Weights of a small GPT-style language model, trained from scratch on English Wikipedia: 150M tokens.
Each number is 500 + 40 x the weight over its row's rms, rounded and kept within 0 to 999. Layers, rows and columns count from 0. Numbers have three digits each. The size before them is the row's rms in percent of the matrix's.

# layer 4 MLP up, 256x96, rms 0.161, rows 59-152, columns 0-47
100:577503474472585475441494492485507503479402493572495374458575489567516515476433529516541552470518466567530548482496490507537475474492509488424491
082:496473546494524526469493464472560463515553447521527491520505605533515474535481455539458464527450531534459394529549521528514545502505413409488399
105:552470521530509499504521486505464461528435473556533606487548528579523551455501549513529443479462515569527568458504498437386463462558456474495487
092:494479532519601523503480475581483471554529563514506504452470454481407499460501507478559463538524550497452543479483538513413497515520459479501516
111:523472499491511497455531485512589534544526527527489431470517490438471470496535462453424432475588461388427479504451493578498501551560485520497523
098:470461530499534512544421476543484502496548422533522522478557600493488454432531482535500459535557547544480482515583544503542578474491476476469527
085:541493495461447517554497464507478477485503474470480501464476530471461565522505552481479528447606518448521433481418433536444456478459451497448511
095:458463429477492539484496540464508493449541522507532501495491401502512554441509439475475463520493425547480396491537508447458450523508482473528434
085:514526514491454576477393486504560475503477523493490490537388457494544489513472519534419504562580499459528454501499528485498451517532479483544493
087:470493488536553437536511479535607435515575546502567466447531526473425516555587443523501521443463572529500479504552497515440513429503543499459442
101:473551513483420505572520564532506493485495526538417512514590501482547526489519511587469593504475459436490490505446442425526538461581485489497483
096:548440491474433489504512502432507545457444510509501488468559508548473441494536484544532519484490466539511526517480423513471436469485495562556487
112:480466482486541502448507517490479593445526552493509556455538473482474491542471560486421497601505500520528551557477441533549438545525504473482497
101:512555487526455524519449472490480545479466471512514492602483549563540449544542552459549536459513436506507480525508550498576447539458502586568552
109:491501461528526471446380472488503496508505442523501553499518448455515522540548562547560482499574462472512481610438530463490491505531522472520503
102:540504537517520493484560580475498536531473504569475488548539510460448547458500508504521495526420506586542452417540537511512525511533453457572540
100:523552570458439511537535499480523531596476448527421540471506608517510457526496446462526473499482492493510476505401525504490528535538459549478502
121:509553483466584560499509511433575510447481528486526433459454468523509468563513461476522408478516503497496560503490469566523470450493445544484562
103:478491510528532537423520508514509451496539459522460485510473571513516457455429565509526560461521498542433562543506513487420596489467555494466454
105:486518535451493537507543432521545518479495551483592502478482479479392508484523585444392488503527517517452570489472524556539559525475503478484438
127:537491474444463576477518467540514465411513523471475561494549444513524550515457492507498491484501455531602478443510512488475525539481459428548491
100:549470527422512493479516499521543435532437549512545544478462489520476495452515477564502490449464440532536525501451418496510554608445493521491425
095:511448454476516426483558505438429541499520518528455495525481464470489512495476494521462511445499466578445554580501545567507477509467521533431510
102:449516473501533529493443571474442434426486483550505453490531541427576446443488531538501515523494463447511509472549533433472518503506516417560546
077:541500518469502537602475458498506558548554467489530506473497431479492508490454559479384490427584530530477456472469497550514512488463520474557563
107:509487488540532593586566512534505520451512502491444579502482538481447460509507510567478562564522499503461473485542549514510489404495449474490495
104:525559521438489526495457498483505438502604502478524470555474533508556390527575534537470488487563527493468494570553582576539501488512518497494595
104:574438454530535475458468490469524538543508516486506435517521481521448441559633502448495468524493496451518607571462527494493495506528557495506570
102:518566494513438480574476568576442521529479567508554501542467568487463464439490500559520514527439545514503456501453488486541541519464513497520473
109:495426543522527499509496441485495509558451510475455603505540529520554471505433510542544470525464495467457511469542434428517492561521539518458459
123:424495395516471555429519475530532474494491449503442547520477480559518414478470554424544527483524442526488520491501468503494467485537529499485505
084:466539456535501430413515461463564480484476471522490489478509502522481527487444519500445495536445443515552529483484538490446465515490548515579515
096:420438444554528559487517539513477449454541462592457552501549481514552478504539523433476481516479470522501494538495503473449531505497536468569418
110:538540489498542538513415553473490492446515518466536476448523498483540480440479504495468530503489445579452469371459420494477510504496562509544469
112:523462548506472503542515580546435507550502472520534448501500492410476506516477445543485450487518542536513534455539505453491522588492534492508465
111:482481500512484518608536501509468472458486461535442513537494510533546491542529489518482482534492485505467533493523503488511553426547465480499424
094:448550495466478490465449478481493527419482486521590533473475506548518473555508496530564482511495498546508522419530507516483526461500490399456525
103:443502515556469480504488411473495439476495474526482520539498477493518489578529541480439516608540469450494494463479469454541465463495532501463482
106:445431518553528495525554457474474535502521478511554414418523542518486479532497458545457424505463573520504533412507501505471539471457522505510500
090:482494506515470477536528502582413396568565470581480438510486596450518473428527450491442542452520473535525499586484507496518533530553497503445510
112:488576493615556497490457508455518523528521509494555523493445501494443522431580479500462573437506465543510443495528548542567554526569490477493545
098:568471491552543553505512531482490524482456516583535481572528503523489453499532547485432460467514494495518517559507503538544528490482547500513483
119:544532513499497458493514474488503532479451419516515481588466528511538460486511505574433511419597539536506534619491561482523485502505529488519479
096:482452499453509476438499453486553471458506527473525525464568525509548489472458497526533501585549499520482427423481451527489491470577542472437460
080:510637533473524486547480491532554527457505557444511495485541524499541494458491518507526501560456583489505482559447459552473517532530529541472500
109:419480461527426500483553565490512474579495452527461473553479504451517482541531477446513518462492468579564503527402524490527521443540514500491420
092:535514422539462514549504566571487458542553509563492526520520518485509459486503535479592475545488489431511430545494557489465528497477465398543502
102:520508414516533450513527520491481510529472573517529400520590534465553515430491454504493475496545501447444441518500456442453457520512408444497526
104:568538506487487498560481540435481568500482540537547507483490561548542469469426563481476505483425454521500518501538558461456518506512510432476585
095:470519460497554468498491522554542528541537497448479513536444456481522472487436470546402506506567486484501500580467467510470502490539525583517453
116:493458478493479445473526588427502574520524422589515529506514507424564543552515469508477473503480491531499486422533526515545491472469441467472484
105:484449455523544488480463462636489490515495466494494567491517470492551514500539502476516441445552508503530525507517424452492555536512539517456467
103:435485540502418516528486488524544505609493524494536435428516465454461479540522430512508501545523519491482511502507493525517429551465487443481517
098:560472487511493566507525521530490460418448498540444502467518480558469436503539496592465412546509494543512600586484495413485525454534522496447444
101:493524486504484542509426473411551539495531528407452470580480437520545521480486522492581522418462493557542533523464537511447482530472542488530575
097:482439540462518523503492466484439536513469459547543534472532450453482546462531498512554524469550484500485471542557504451560524519446452492504444
088:534560540462562507493468422429554512515523453500440562461546521480548517518513458405470544448527586513592492508465545536498568473462479457456458
103:482487541493380526535464473498487422519516452488507502489487555431543536538550459479516490512445472504528450437478536527479517598506518507470434
078:482436498533502516521531584529458498536499482523479516589505466487503420461498450465530434537495477424536496435507531460488462554472542576482456
105:502474486542497562441500552541461497483517484519420534539504519532578428499460516458511486542483518580472458499497515528542491477587516480433480
103:535495551473521498486471470373483514451475498494499529392513537451474476499511489490546533497504535490544500461495481489535448522430447467530486
111:501551550414503530519468500506555486523489528591496536531559510473497429421473510437481522508431530512522528514427476494536475432529537535493537
096:531506518526526503465500463465443449505468536535544452487452555475427431443518550545459439487500525512497537522556528449509546507473471522484460
102:546439472476423463484540583492528479505528489497508449544567520433499528489508543502431490558505513489532508466534458528453493457504453522523484
097:535482444437490543473457442513540512482513465481477497484446492566541542530515513542568491456492464451548451523535503473512487524510487587489558
118:426511443524563417585496489534504533511507473536538479453520470507444499479493544522494480498588443491483406482471503452459491451512537557522498
090:542480475565435509603552494549518472553494523494509548505540540525447434530521436457497574522489474481563500462447528547487567500505482536546537
094:582583459516465486479478500504565542497514496555566471476502413497528500576585527537534526530402507520549515483466593477579489477471526522574548
099:515460463445500526450514517478512516481443440564496455552560555512506533468496515480459526525584492485460527470480492496471456438488441488507510
107:438468478506479500486458499491479589567485488509528512584558490463476444483396572487449515454500457498541517474566546463527488507461463433541495
098:483550486481485481506459549505501519480522515517496498525492568505510513563518552493469487482484424480470476491584495438552578512498437565553403
117:474559556517427516515618524472548468470547542518460472445484464516516454473479456540435484488442471521528506434450469525459493576519527507496456
097:583455491394458505543528520493522508506471472534522553464508495462507532530520508519547545449524459502503474419417589474459551538416556533507512
119:492529482502533518474489465435521466512485566418573512414474476427468510542552458532454530451566481544528455472529511543416503439501460454427499
098:579525442543460466494474480540516519513458508524478526470494472473448510532428478511554476409472568424407510476557479522507439460425546506562486
109:534429484473565532535406447551498433514458526464572471489442493491446562571511493496541510510493553520522463544515544443429457547478486470470530
091:483518478516546565479461408500485505429461544435512425500411460487430503527483518519524461503537517428509431451514525509481541514465465529405498
101:548525481566550513551560513513511486503473516466471502470480462534442469459500503530460419514508521582578463535511535539534424499495591503538576
096:486463521512489485539479449569481480476537504510526476534482539435467495524543492459518536421605430573588467513530555484548513604546481505511492
090:476594484437533520478479531546451445497549476455499518429587518481470405532494496482466538523534532418552470520522518488486511532493457572462443
101:462471512503526482496422509499530435510458544460442423433444463487490458462407533454480492467498550503556515475412499454536552524460474480460440
086:549482546494512493479450461475568474486465544568513518460475435524479544551562442484534533510448449461497528535383497531544457529507538502431508
097:481526465469494469435491494546451437585485465481563528446494482411446537488491461491494505555467508537553462543555450506465503548462489500510450
099:488491450534449479480497462554475423500483557511609527479429560453451489491541474573503488409475466499548453498578476444408458459477512483512532
110:465539477529473483545538488433473482519511496561559516478583539586506426556491520475392521524522486487483619496519405530434478470482464522411470
099:488538500525476511477473513491485522490523530464486481520578481601421449544458543480523432500455450513456448537552438548504484528503555409513517
110:427490539549518600490532447479516451501488452500484520459504481520497493518505454436539437511450517523505460607467506522502532525489552430530519
090:520510491511563478461525470514489497492471514479528475440385446435530466511525476499438475436515450481503440499530449470480405505469572520526482
098:574536503532593510437525505475515524462450528457500522484491441473527476495482463503531523464486471431483513503470493556510524425448499450550555
081:435486464519468457444492548586521495511493539496449428534473504524523560468467470467537534482531549452536472473514454479441497556558497526535493
097:526467519525489467454508456422497451421473527483493507456440515477543508484550519436479445504499511469559456468581506439514497471419512479485488
100:445493592520481502528485482474471520488505523510446474532524486538579515409433506457520519522542516460501506423492476454532521503476546535602579
110:484485461584545438572480399522531462485486493523497501555554561520495451532577589513517459508434502569528488511527446590455480511583506468479477
123:553522508498464439508535467524446535488454492515520468574538526523479518432553476530490500492567470535458501556522477527480485479504523473394478
# layer 4 MLP down (transposed), 256x96, rms 0.0391, rows 59-152, columns 0-47
098:596447521457518533501474463435510472482485526539543447550539525432474519507483524415521575514490504529475528504487606555499485544504549446473451
086:567530513482487473447510527533500542461470521546443451488434485522487507555480485477524519450513559529494483504465532495484637567521510488520447
100:492462464488513518513562501509538462465423501475464509489548531481491520485509518470504420511487451544507561529508505591446516616489434490454446
100:567486580521459526503526477499476510537393473511531466503454499498488520481422529514518589463463471453477435504450533525536495478464463484420590
112:526520584493448503528505462543469529523382468487491440515570584462436521494465496523475504509481460500455477465569477448554540507505525530473529
102:416504480522501547494506506484475416441466500520522527466496504480451417510483521504443551478453481577538460521436541581525540508532589543528486
085:566474536493512461581476432467558454423486378512419553518509461538472536499458586529484517503525526516497539479484550542506505475461478466505514
095:525449509531523601409531403476493441465497476502486454538491489476520488409459426510536480520497506470424519535408525407509555560509545462431541
091:506512511490468426489495510502542529523422436549472501517502586550533575498484527534507468563481470532467445577582465512536425447467511438499477
096:490446526495520565504498534455518476495613483556471455528531453504479552521509500503538538498512487448435439485497532443537531435492515580539536
096:524513427493557518491431567448490534536571557501450536537500482591517506494523476571470521529484522434438564498540499472533523477455483458470518
104:487513528556542551550497516570495500541570498517471481479510461455523601550450470546432532507488492538486476530475552476490548542522457462402510
107:451523485529482547544539491518534590507529510518515524559592416408498490565505522458513496516466513503510425509467519539547398552464497563437484
093:510488447468518518489528527513514405493473496496524488412466538508458540506494472522474430501498494501555491420517572502474537496488490493441470
108:538483543510468510559550525516454511463555549544490535508526544509460472488488506464487534476437555540547583468549475544512547490519465504466499
099:578413557508547448454574491556533412491482524444489460550406497567445491539500451475455501488438518487547534481499491488441488462537458484478514
099:472375442508572509519486449574465479496392549444551514547445461499498562481556521480497456479477584487511455491541459551479518502476506494406546
114:501511520475554473553526424435587553490549495500520530407505545425525443477519445488478475495542561581515510466534492525467486482530506537529496
088:517513482478507488464546514498550505483673520502573395508527484431443504540521479545469490487492489524493516479500467490464454491494410530476502
097:478491530469482502528520529442473478474397559530554498512605525470458498507458525559504511468481549441480482582464495474443486496393481500444495
118:511509494508563526523433505551454475456420486521570510449556464503432508438585480504442547412472527484479471510551552566535550502491532495547495
104:552446509452445495448548515473540489432519521503485480501460530434546522447514445515402541451468484503491562519447483467588605552508505552502521
094:449426506448562478563540442547400549545578564546447542455507531523487505514472502581515534466471489487455540534513501493533509522437482486484519
099:481503497599492489497521465425511510529440466449506540411488484510582494515447490557494437489520529478452477560491528553527450475501460518474504
093:604531472479535520576546530529453470470507537472540543518529434501550515485515449539488519459574512489434511484497485515454568477547478487419476
118:494492496495497378506469489443522561532582453579478525429548535553490469487439512465566561518494557524495477475548493522492479503469453521449480
103:447549484524459517552520524486534478512581469531458514446482421445476520524519478442436436433487492491552511495521486537553599458491538479496475
108:495441448541432504570471458501529484527549512487499466514449565472501535519539517456510494470530436543517534455446532556534527507580484535442518
099:435493464547499526524549539488593454586586546551499528545481523485506506495520492489454548516538492507510432494528568512497505533474550521528473
102:565557493505456559505499527506544479540578531484472510551462535453457515520497483456440569496513530472550517559502504415508579473447474453475500
115:464517508431467435556510501471498496523474515528514510423512467550483541446542555477519420443463551474525462476545484477575530558500510467428545
087:441493486461551556490523511582470548463434434574514547447446536467485524510509476502461533577454462505492521406486535543514552541511464447544464
096:577493549428441546497463444475487421453508450551525505569474476504506417487607466509552485514506507592458548450500506523463514488513465538545556
109:536516463469403508498517472484534509497376562450473449544565494463516508542521470468547515527493485534395470530511462576502485500547452465515417
109:480510553507533473459457532536576464558457477535508575515507518548501491446545575506504550432495464502484574498404455496531483402514505466485487
112:430503475413482523540522499505507474440526460453504495469474431540431488536514562483502499425512472430501542517460455471481452449529544546481407
095:484586490584452514580500576559533485479528492504486626508467453393510538479481484492480487462514544496543519524491589549513556485434527513525476
103:485474486502406352499501525477461558488500550484430530441498446466506489455518421475465511466484479497464560458531466447515441564431535500483540
102:509492577536576529487463478514571456545453529438489459499587471532559438563434476509498432486520521491491521402514532532509514460527487542510503
097:532535459527476539444500438484481466567479564495529497435612483472545481545438480550449509566502499447448474518520427541508533457530478514479505
108:441439468522510591481546520469506472467485520534572534468564522460444416477527473532467442455430515529541501520566567461531577601498471502485490
091:496499513480498506423500425543492491513447557530531516448516550504508483510420465516482480538482568542499436500499477490493503528498505507432565
116:557513439533551519551496487526436525506533493509463503575513466513481510480516504543548536451529485519536541473508523477511415580491515527492473
098:525455518556510564441467468532481475459409516454504535485448475550522506457501523469462475422518458439494482492475559494519522503491503436622576
083:509515511433521413556471490503541452501547522483477500462518506538540479424492451540538505543543481498555499513495478530480458539479546450519362
116:516492419563464456493461491519453486552381527480416528502493442504563517603508561542470568526557505454504517517455421505529491449530471485489493
103:489480493546524538505475487541564554449524559484498552553581527520542531506481494442518484537508496501532513401409512451529512472571524471534515
102:457467550476532546474478462514544502503469433549502479494516468553489478513514529518543512415461446558448423431514522483556516568532504513566497
107:495546533499494550536520583480552472497372551500474486548546538453519527487450537523508546495565524553481525565511494498513549558525502472494472
093:508515488512535402463444502581552586519544483514569506492443457478484513461591437520479476498536516565547450504497506474509527457535457544540480
108:489521517558442541497428497502569467493433525581502446523463501506491533541550494540476542461433465522506461502498519460502493533502567585551424
100:537518525492499542417561600455521550449534518435526537452431499528573505516482500483521479548484488528399453573486588504524508531476526495510486
100:493553560501464478452520548434491581473481591520521434463496568502410398481475429547493501497497561513543462533490491448501503525524554463509497
098:513512487521504447473485505451509413446556484397514458524489537512504528485556514551501543532502445455590472425478516514472566455537480532483496
106:487478468485417431607476571545493422487522470467473486519538516524533495503537584530546539568482509514499493496528497474457483493465521474538511
108:530589413538521458472527483521486502479476575420470443495459551491468454530485547480436524537478551497518517466436478484484421552503507515520556
090:525531590464551416462496497489468535485472540536478485453495446516565500554497434432459522465473528526519501468459483478514543434513481461434544
102:508593493505477600514560488492437517477494471491501488525457500489486450517491461514446540450558476524496476524439500470498455404456543473480497
085:476514385497517415478454507474533502485474483530455553533523478458590465421514498481504476461559502466493448425513564474499477534499490567556528
102:451529418543473414536512471482558474472573442575456496531528525457486462489480536470499514488488527483441503476521439447488525528484507565508595
098:522467498561485452537559532438515547458552486505432496491526579506470448554496489503525509414462521545524529470510467510535511477471471512531484
108:575416458428484485515478464501457454528449427438494460478492522470565478455461454470446576484468502506567512453423525451508533447562417463563448
106:446528513474554523473540487477488504580550511452465545453547448526470524519550451488510533492457485429498472497447510463517481502543540499526509
099:532529516478441499478528437558521528569595503493453478498470503444494500481522479526464494466559511481495515520452542517497553494505445529519461
102:440525565481547453542453530426539467473591443525450456470473505439483515486564558507546466508546462532438550505509527549485439463519541456569486
108:563458543466462495424511484519441456517637488476473534488492491475539549419536450448435492459412501539610518429469530507517456493531514470506534
107:468441494486544472508491500533490501534661495441522501547542505549416465498499482478517495550478443438541444441483511504471523453452404440515530
104:429502471479469622526462498460506543480417436514502507554567451555510466490531471511493504477464578488506459450530476474559601492510531460452553
095:488522437520397477487446502468459499558562508547551498519448495458542544598556509528532549468495547508462535497512457495438580502508504564568507
108:479484496495473572511460492422484480466472518489539552480489520412410458534504556476480491526470571393468450536505553479505437533530505534440526
101:557505588434542456472539450504526495542484488516517469478496445528431462435491539592462497501489503470475604547501481563491433503459521450475503
112:536507500433493538493503469527460438490474528556518515465456433480485506473541566561555401506503475509581531474485483483474478530539479477518479
091:578457534485565581513503440527574470467493529473564574519438497445440490514491512545558473453505467452573478501525508488486521476443466516481513
115:449461593520536439529524483546524510487497515519563552486476447501504526469525492493513486456492438549473542437486502544488464510474518565514487
100:456518457465503515481505503499471568456528558533471498482510516404509502542567529437486492474402443542460511461495471521511505526562518562530517
104:451553495503503525422492458497507475513475547544528483422534510436536526510532585535457458481507499444548527515535522460544468560500560393533558
097:511565521549462541574523463437612459485596432507557457529516475542470517422519557497538448506503551462479484425490533449469468458531483517522484
101:546469531502566532486562513390525459573490483419489567496491529478527480467505446471483518500576574496478493494523433555465504494567509529506503
101:484506549507500515513475476520523436486599492545466469500491601476501509550488526469429498495532520476499495471515458563476469441482566516468465
095:497488443497463538439499479544506475505606533470535522525628545473421472518516466491452460489553505505534502489568551409537459498529486569471393
106:515464540490497520475480559549519457446419517545485515435475447531499481427518418508491545457488534500497435524501511477494548534408549534435511
088:538535557433522470475547517515516505472571545547478586502468481507473570486456481485494572484489476532544533472492457498499472438484488473515475
098:468497480558491504522473469471412500563503490555574522516569448535509477501488537539452519548491421509516506430474433480507528501523560503437531
100:476500613456548519519529509493548559504576510545492494538544470541510528457498487427532537564516498547495509470516473500556531563492461524469479
107:499449540533549492448533508530548489502552441525472470457477466471503500492447493495517496477505537477523517517435478469549465533531530530494504
101:518560457522481514476535488565533516527697487544485498536513543497490504453473497503454519493501577507485572484467531485489534488482453471508454
102:471517503503487516547493432496556517552409519495516519556510580453525447555507502544570513601505599542540449485531505460511503528481536489444506
099:493518461509554463501509479534491484522531501518534510489473438466432493480466576464534496475543448565482481501506407428504469546564501487452405
095:556415436544440474497553500492540502517531478412469492495458438472518531444510514589494482475529424453515545443462479536587570495503454481538536
081:466477517567510574447501497435581484523465498540555537504528502569462537481480543510437510423564513561512437460469531411488548550538548526521493
096:505455483534521484482480489470577458531547440445587459500471514529512478545480500541490526510568531528523485546502508527517508588469559473534507
097:534474443479530531589467444518491586483387519505450527451535463560461475508476422470472555495495560519555544470481496559508470492568549486417443
101:327535448426441555480526529458489536494442475503475512544478537522539498515478508557584510540480518436459583487547482520463487466495528534535506
113:495495503491457470558563533450479459556415508522522546494503455497457523468542517457420511560451445498499551522505434520510440528447450510405493
# layer 4 MLP gate, 256x96, rms 0.153, rows 60-153, columns 0-47
090:517513451480488532529470524515451494553449535476553503506518387451493499529539525471502518488529482461548621458479487499522484514444565563470567
111:477496499454521506501483507517507588440465537492486476515529419512499506460467486481435519602574465490492508510409456563451450547477507496495463
102:436533430447501553490466584405525485426483500530447442533524438523565421540477576491504441492471469577541476481585479496524544512525566507572470
098:501534498537438550526483626451470487547504478559515503549522513475490526450470595550471521488439560554537431534571497502471503507515535505500377
096:562530476512422465472563490512523503531449554513412458523413441498583516534447462483531519508509439485517543546478479495426425489498531547447480
102:531460585504453445563516465494552495464495429472495509489509431500414545538542534532580475521510504576458448489505582515474489532484505501533474
098:478511542503491520478514585554483467494495529490450451507479563491544506577525554479531481502497567457501547544500540470532516466451544545478530
098:574547496490469514525462532513516497594468479491488537492546462444523559542475475546491438529486540482435474495495447522481440530455504435481458
097:507543459459488501485529448535515531510519580436493533465538540496551524478543476501446465512495500569481528498460513468465384571448610479451479
100:462526454502429539567492511545513506498528537505448524477586560489526570523527522519436500493489506446478520462537467455526524482524542534508500
095:485511530530550503446464533566466460555543511524529480495502482448557570536487567473471507483490493510513495474451558488520557543521527483434529
104:449453459440543532450506512500545406422519533450532416421480487509546460532496464480495468519482492507507476537533497531368484449513553486468523
098:543527478473469526482474475486458443462505456521511465619526494499506468445487601503512482460510446498471477488555531513475486493543577577531550
108:530554534495394526524527536506448526461521472538502437563502533453484498508488520444462486539511497539507540431532448569542552518443494551463506
103:490464480556475464508514547488506530524513492569480476522461481360522486546435529580489528458527465558468455439437524503500548557518536504548458
111:481470473534546469466513520533446418416533579493546474513469366475458506459533476525421463527497548516535485474574469511517441571435554458463553
107:499521523498453467450467392511457535465493522578526532506481517413595476504443455452516535497480475498539469507526445474487484459514497492487472
106:478484534499435513475516515446583469463511544492469474442466498506507488492432506481480495584496537447460449526512464508496482440540528511510487
094:473433514456541532512473560470532497473479534512537442576516495512517494443433483538542496456464511464479488557538468525500459483465512501488519
106:538476474470479428468567535413445542493499485472444478476546489461479520532495511495445515503514516492515479526511509459567428525540598493476569
092:445561467503499489529458476476487516471525510491458554511529520567504479549521426491508545492503528452501457474627510534479472430489520503474569
097:493564475479455498456564495428482551511516469425442491514483471471559545523405541544497472485556540543539485571498505503492541536476546474451444
096:495485497478513559528510542553470448552527540467505470558504504424479488519473507490466505492478539485542549539535491428481537569522566465480494
094:462481511457561502459506513457512462543492554492457500483458537441482505518471491534532473587401522538570505508502566452481473525513559483562499
099:503512512501506518504614580500487503531474546467486556481537512506468390476501512509513508535489521483446530473567496502499543416491515463472531
111:483516503489521536516514471524554460506436486514497408462505506495513470531391494522507500578475480453528550553500416496385461529441516478432520
108:501538544495494487479571504500532480477461539554475563548474486503502484452410505514478558598475480556498470408542416505494565476510489455475502
100:454561464508441526506459499548468451473506536550526477491487550468481479514495509552464568529482503504505503541459451559549485486436544517520505
104:529555509552512494530499544571511507510519552547497411568422485473425490520513509494486435486491477555589520533557613480496481431462483483498507
113:466464453520500526464592517509530500522460518512400546471444496527485447463481527496470438484492468578507525435477421518488505566553553476439461
086:476503505512544488459502418465500516479439457532507524448518515509476554524471488487444503519468435480539576477500540501413445486499489525526526
096:568478501485491521415496491546453433563457520471509455480517528512482474515557466512543468532497458448570524548463543535513443564558514467467483
101:541586469390548542481450511407515457482464533460486486482516523509502495506505529468418519502424480563480457493539484503423470429548453469561449
107:418473506537501532508446448516439554428559511465487519457496490458524466554527527535505518543488502539496432462542529482469499506459501505477514
105:457541468447497508518509534495474524465475478549495530555506451496552510561467481508487534485599503432445560482454400470543573473482591466466457
101:469519469528495493535475516484436470520525514510524493523489553453548543538515473513559561522433529530380524537428466544510517514528591604492542
098:548475498492574576522474504539408533540495425464500473532481492485452470491483555496540465526524431536504489558539579531466532523500528487535505
098:460467450535492487478536433560506552494532476524475491478509532494551521500477424456443585468496568422536524456560511476443488557438532483523440
106:491486518508458462544450544513463519472517469517491464505423506504485539508540554403495462500519494546494468514454606444454461549482566521531556
100:529466507483507432473475562437461538485427561434459471524524439482451526574489618527493453508514495473499579532500466460416418502441550523552516
095:393491502436443453555510438531502517465530458453553497485480554435524494528528446475530535535439507512526455529510541450450507458458473448528531
111:456443530426470575468525505525515552458477485486478436473545476461510470464510446538416535454507491539469457417512439483514496483536506465501467
099:512426440510517534451510580532496517493495467500463498488433478521568554539534482483479505470552440442446512523521525495492445499508549493535587
091:523585471503593487536500512565566572484505587470467483507519550514549468465492540524563549486470542460502497570429470542494488522523512514471482
109:478553497512506489495483537429512438445473590525421482450422429469454487554559476548447500488554506581502476519476460509498533531500491529404527
095:512508523488468481530500512495390447500455541536498453568481487484450520484569590604465488480475522488519484489462467497541479534526514546457466
113:527544454479542505497459503447525509427490539498539471483543494513537522488484567505541537426471502570465463496487566488439539524566491561582500
091:461494463522483555524494468477539530561493494548491546500454532462449497531516459474464492486507562403450442486494397484541503501499511430492524
097:472462465505607503460464506503585562561505558434508474481450477479452520537491522539404501466517593430505509576511509551464466475483495512524445
106:505551483437488487475526494497482517549508550542440510460471457465447456443474448549500562571503513511536458453548467548492548568457603472519501
106:450517496489549510505468499572515534535488510540519480520528486554549545532524558537496451469505489431502530503499458554434524582497489540501512
101:523547465587517530508588442483497480489467474486502519462468477508506558440558500560487574463476453459488488492513547535524542529546516552532490
097:531489446497498540539407541501501462467463539557473478466512487483487471482464455583506454491479508502571559528433516378527555517533511558523427
102:546555452455469531565438504523541536527465582490514452442490467538505516455493549505492599485510518484611515524537455465496481532496528470515512
098:482523457531573515577490447576403541501488555418512437505539513447445456559518489524455539455483488492525509509460478508431437521500535537520489
097:494404407557511419542524565533481579497427488456526418579459485516485471481506535542539542531495509484503533494514499527540490503556542503487552
102:460505492456546487480560499466457434504515515496454515470476507501500513484393482491458453452534542522472541526462506428499542480438586455546484
085:491465445465497508453527539537438521525529480559495465548556435416485456482493450487544503506435493449488520409512548423453470515433569507451506
110:512522529511449575459551539486550484526503450454475506476538512508537491523451497458517509527494550467498559445483426463549591374513514514518542
101:502467428447518462438545453495493508471461517449489456440521492467477558482520527515417528520536553555559468472482472562511475438501527496502471
099:527556542467548536490497528441538489444474518426503508470539561495476473506459495459381517479439505539502378544523523497505525428461476495439512
110:522492516532432502503471466521451475523517495449524497553465563406563505463519501487496553541456433538539506483579547513437516478537470521499474
095:465498510497497504496525464495470560432527570544548531532469550506546515521528495456576573474486501489521433480529451531477521480504544465520539
107:487512433424559500462442538500475577584465479489493481472524464473464494507497431474509462463538501478519557482461499460434485554436582456583489
103:563529466558518427509490528488456566447452503504505471495502458529421523478503553529516471468547426513472539503521551450457448457448560512511478
095:512505490557508516581536499543520528516482518476497548522510558493488492538497467431491510432429521471480457503465487526478496518561493533524565
100:418428496530578546470504531446526484511462545494431501485540524473583501498442441480563513471552494503472442550459409483481567477475511432459474
102:463589508462482478473436468457451485539532586526536466536510439538525502474513510502537606502509512404520561478541500497475523507541493548479528
106:434466531438502497518482429475419509484507554473579505526516475418493445557479528453501526512468556440480445471529534494539515584494492530483435
096:479482551486546448508488537517527531522493496547492479517507545404505497407480468527483435491541505459528548448508492488524519561468510478550511
105:507549542467413537474544477488558460474505492518495466482572496527538457504512406522424512496485470493558471444519432524473474524500529478485481
096:522533526430460541473532456546515455494488506562549563493508504491571540473452465442583499488537552505510471392481480512402502506516469488470465
104:521509529516505512501513444477456414539502542532492480463389514419507535569469469483477557495511516497494484514433522534468575502493488517544460
107:493573534448522500475535514491431459539462488455556509480475459442457519554559538544528505523457523549553540408533463501584441560500527529444622
104:504513469474534531485449506556557517561514575432519502489605473505462475507515502506536434506521480563544467461553493518498510515475533466492512
095:452518503558517517549469529502468550430492531501515411522452424441482548507486616505517445464507433435451422487522466528441521483503482536417474
108:500472479448469469472444474537496528447506465508565470545503560426567523544509523528516582487465500497451539485516548503491540542502519507478430
102:494495460483462505509519554460471534460492563505535515467510449483489525494536503467512495523581497568480532437495520481475453494488485523508576
095:523437475519503564534498485461555558519452504525470495420436500510547528481476453555493499476495502536460539494532492567472496431434572409505489
105:450458569467477522605487431487575509443530550534495489541514489556535459567490384488450539492527458528510499524519478495516394500453496578465478
086:452522510454483520476465469461560472507507470529552534554465559505528585511473473390527554554456461493530432542428533483478449486508514488579514
089:468512442426501476402438489502471466568467482489516553443520478393519516481412422554513480508516508533535477504523455520452502505460551466515502
094:459506467499411529532550526573432492489533536522533503537407515503471519445478448523457489426501530487443553508532523537470516477480572505529476
108:426506476418457526519488495382502471477498545570445528500469559515482437500481552529409528524550479503498543436457479501488492466446462493499512
098:480501524548511480510495472436517474437474515484534404544533501493451436523562525502511443497492506541495464516525512472477449506467598498506534
106:481474470477474492468439545486394547502511486469457536571488554493477534498483508534491502522538498396507567453524509515464551548512472542497459
101:512521498506529449533542496524523548534461555538491510522399440464471529547488528510509495529515495453445444495505463413478487575431508475517501
100:540490488473494508456531502465505522458476521469550450462414425473549505508471511538486478425490501521532483502457416544474567408440477447488538
091:462541449580493509420459494473498540480492562528545482473486465498413532470461534490478501429529418494524482410492500407479502588467479572517466
095:516463478535501523430549534488503429436445522537471471468486523544555521556527487489441408534463506500574542396498427469501489436469493497493462
105:578490497466493502496489423487474466471463423490530480465481522488468558523551539563482438529514522551542462470496493513500489475571494476382510
104:510530581477387505467573517482465507560549521468583454418507483522542522491550486489464560509450540543475503513531629493508458475533501497462514
105:436580537558437500497553586484401529494469549490521537553470483488434523486516488550499453547497544467435566537540477510464404504514490508477555
095:574411558430494530527480465509483436501495503521452508525505487517523500456534375561527492444480479509501484504496528534490450499491544494540482